Weights of a small transformer language model: 471M tokens.
Each number is 128 + 24 x the weight over its row's rms, rounded and kept within 0 to 255. Layers, rows and columns count from 0. Numbers have three digits each. The size before them is the row's rms in percent of the matrix's.

# layer 5 attention value, 320x320, rms 0.216, rows 268-289, columns 192-255
112:134134124136134158108144114100151129120129129173127132089117183149107102084108079147139116150121104117085107141114108138177153159121135102123122159119162116178124103149096108104131104122071131
114:102160092147145100130136190155105121076102138122122114089090163127133150088104127136127166124089172137140136074140086128124137208166138141161079103107160114141137126133104170168088157130158101
113:142145110123131057150145111134140131142144137102138088114136152100118095107131128118077130098127089184133151126111103148139116132152072118112144139109113114156139144109134110139102117119141089
108:170196131121128135089148170128088126148118170134112107136085154145149144126121100130151149118089125154121122085138112136122106142150132162125171092115136178105138132064119134134140144123127106
106:106132130103110068112088143126111136114134111132113131181082165147076121145120139107131130143126106127138114158132150144113133109168086054077111138142136137118104105109160104058125097104115123
107:115127152070119139131124135132112122137182125117091152125110124110169161164170178132148077099135124150099129155124102076084146095167103128108163111160168152138138126116103147150112130127123128
106:132115146107167110142152089130161142111129159156131153094131131119157154145169141146115114061117127125140132156131124122120140125137108139118170117144131113111132117137089131129119129074104101
113:177178125131153123135133142147144160115139095136103116125151140127092138131116111122136119133119181151139144122165093115083121090162136185136122140123160154099113122149133150122079147109119133
112:147097125180147120168107135163129138121155134106131148144123065100149099092134095105136129110134124124141125147117130081119137136166140150117152135124126097124111128129096174125124151133159105
107:149056079101137139150109157121061146158120138112165141129142089130108126141141143113147122130122110134203137145153121164107144165136136137132147135141152099150126144102113096138170160081144130
111:129153174134109113110136101144134118135094140136165128128121134143101142103136127140118173159114137077104153178140093115129086152135162152136132121135138162133124153134114174145138128128078118
117:136143070102172128122135117118151140148155173170128108119105143134109115122116132141115120121149111129137108131179164139123130092141184126092060131088092121104144130134113165064134165109144147
105:095152159148168105136136129132159097130151129137128101114108150123133108105117168161102147131146147122147151121112142151178176131148083128142114160130205122110129097107103145138095141126136105
109:133121130131119118172083154143095122118115144121129065078158138165119115132136152103100122114193086112114121092132157134089152167107140134173107116137141105169075138107148151107157149112109146
110:075121134131151101156138138116143148058127106135149154098199157137164129132138156135099165145051132104175096126137115145130145135145149124126111133163101126153152137124138108082132204109127134
106:093113144157145167149122136167119151110108112133153134166122113096115159127120128156171159107121112137096056100104109160130112101121116098115121147115136126119106121121112159157144133077134130
112:097134137126097166146089129125134109117175121187129131119122136114151118094174147093125109152138129132148156119099125142143120091055082083100142087129173111125152145071103108076124148122116152
108:118146168112104150119122112106111103073099128132109102107120131128133144145186087176123150120119164144133129117108100121121147117130109105129158145122128134172095108137140123082110099087170119
108:125143162118069174093097154165121103114135115121184136105126131130174136111151117109159107121145122115095121121101159143107158178142143119090124125103116112150093122118164078116115159119096132
110:141174132095140058128126138126159111113113128182129123107134137115126151122121154107127155106130146159076145105093171160127156154183137105112097143121180152126105134152134098127108128138141128
110:155115143124135096161137135132137155130129121111158095124127121097152131149087130099116137113132130139111118144101112164117111132144067134151148115101133138085167119119118116164141144160084134
104:147103122103126125151088097156124114207114131094123109122136161124130130126157126178167129129133141134113091143103099087133086120122123136134164148159154082125130162137170102101156128118100118
# layer 5 attention output (transposed), 320x320, rms 0.186, rows 268-288, columns 192-255
111:110109102090165122152126123108136091119162137125138154092142124135134138170170084132090109098146116156147140092113120138088131136135077090147175121115095142121114107120073163080179159115106139
107:138138134119145101115068107098115131167173133115112135112143075111117101123161166157157169100090101177097162143165119155120081142094146140128128114154147115158152100104136107126090107119138105
110:095122115155110110097171119124104114115111123134157111137104119106157146147085166128137154077154120107120171159102142113144171154149110095118137132081112121127154123101128091147127124128103152
104:135104154114130130108120120139150098149123124154100169093135131123093119146113112135155127139168143144133148106138102125107135117133110161124092148107086136141158139133076113148134154120188111
102:120091139093130169113146125130128136142124148125143126127145113087148116068093136154114109140120145077183114139101096116108094125108135132137159153112120112115131121136141151094125153072156108
108:116136148143154105123164146158132149183134123124111066128153138087126106078113148134131143096152121148143119137124150115150120107124145113117117140141167134119138142112151104116122146126182121
106:111093131109120105139149117104128135143135133060123102149141125126138100175108170114142134093091128114138131102076153062182149120100153133129142088133134135162130150132164121115151091136125116
111:138107183102139113104105114139126134160124088117118117145149121103129187166098114130161116125087175103139147132161136111140108137138074164128132115093131127132098163148116135108078141115150090
108:115135100164138110121136130133148133162141143139082110158118096138141154087168143138091142121110117143138120141122104142138101137125115108138150186145149150143143139129204137101105153140144110
106:131130140150139140107125124142115086130121133075137146132130144131141124138155108140152111142066147149146122128113120177126170181127141126139170084162141123144100130164091118119103131125137138
106:130090115110075143128122129154141175130121170157092134099100136137112101112112120145104137127147111133140147109124160152140147126121137138111053135096126125095101164159155110152093130156137113
112:128089194125110113133093101141140102135147145134116131146149118119123155105153139121143110081129168087136132157162146137107166099084112117125120130146126110071150171117142115101117144153139152
102:138115138160154115103069107149139144114127158138134137122122098113148152099160131145153142114105142130066149092110135149129132171114096120107116123147135132137158121134107136132096091132162166
103:125155179106107153129154086066127144140160098148133140135111136128117095174113175134118136156090115153146100116166102206118081142134096095192114139144132138133114145139151159154146079103113134
108:176171126170146121098140099153137113150147110090101160127130103147130123097115080127118153176137117142119141108140137130111126125123161133165134100092114123125160166101097139058076126114127138
104:155126144144137114120085097143122166085165157125112122164157092134096138132144142142115134116135140093126141120136194154120104152059155098093151143142134095152086131134126141136163155188075101
110:149170119143119138126143157147125071110144127175150118138156129129129111108100123081148106149152181104138105117129139191101153110129155143180152137123126133138178089121096125152168125129134153
110:153146150166093151113159159144118137153159143084115086150104127117096104103067161108110139122146139094194114108090124143157142113107166116114152141089120141154119098147145155101152119115102118
106:122147110139106185161136120089138114113145114128135144134121081135136124084130145169104136112160162169099090126133117122130157152149092135129117131145095158091103148127101129148130146131103100
107:113109113136116133152121067107112086164099153083122169089180071120127085132118145149130125101103162165127141127144172112139117157114156110109112143145146107099109087122195110180111071119094112
106:105195154136155112083106156130083119125062158104118108092110096100139138122147161130123089102103116162097118094127145104101134121124101123113096160078151125119146112168177114121177118147134119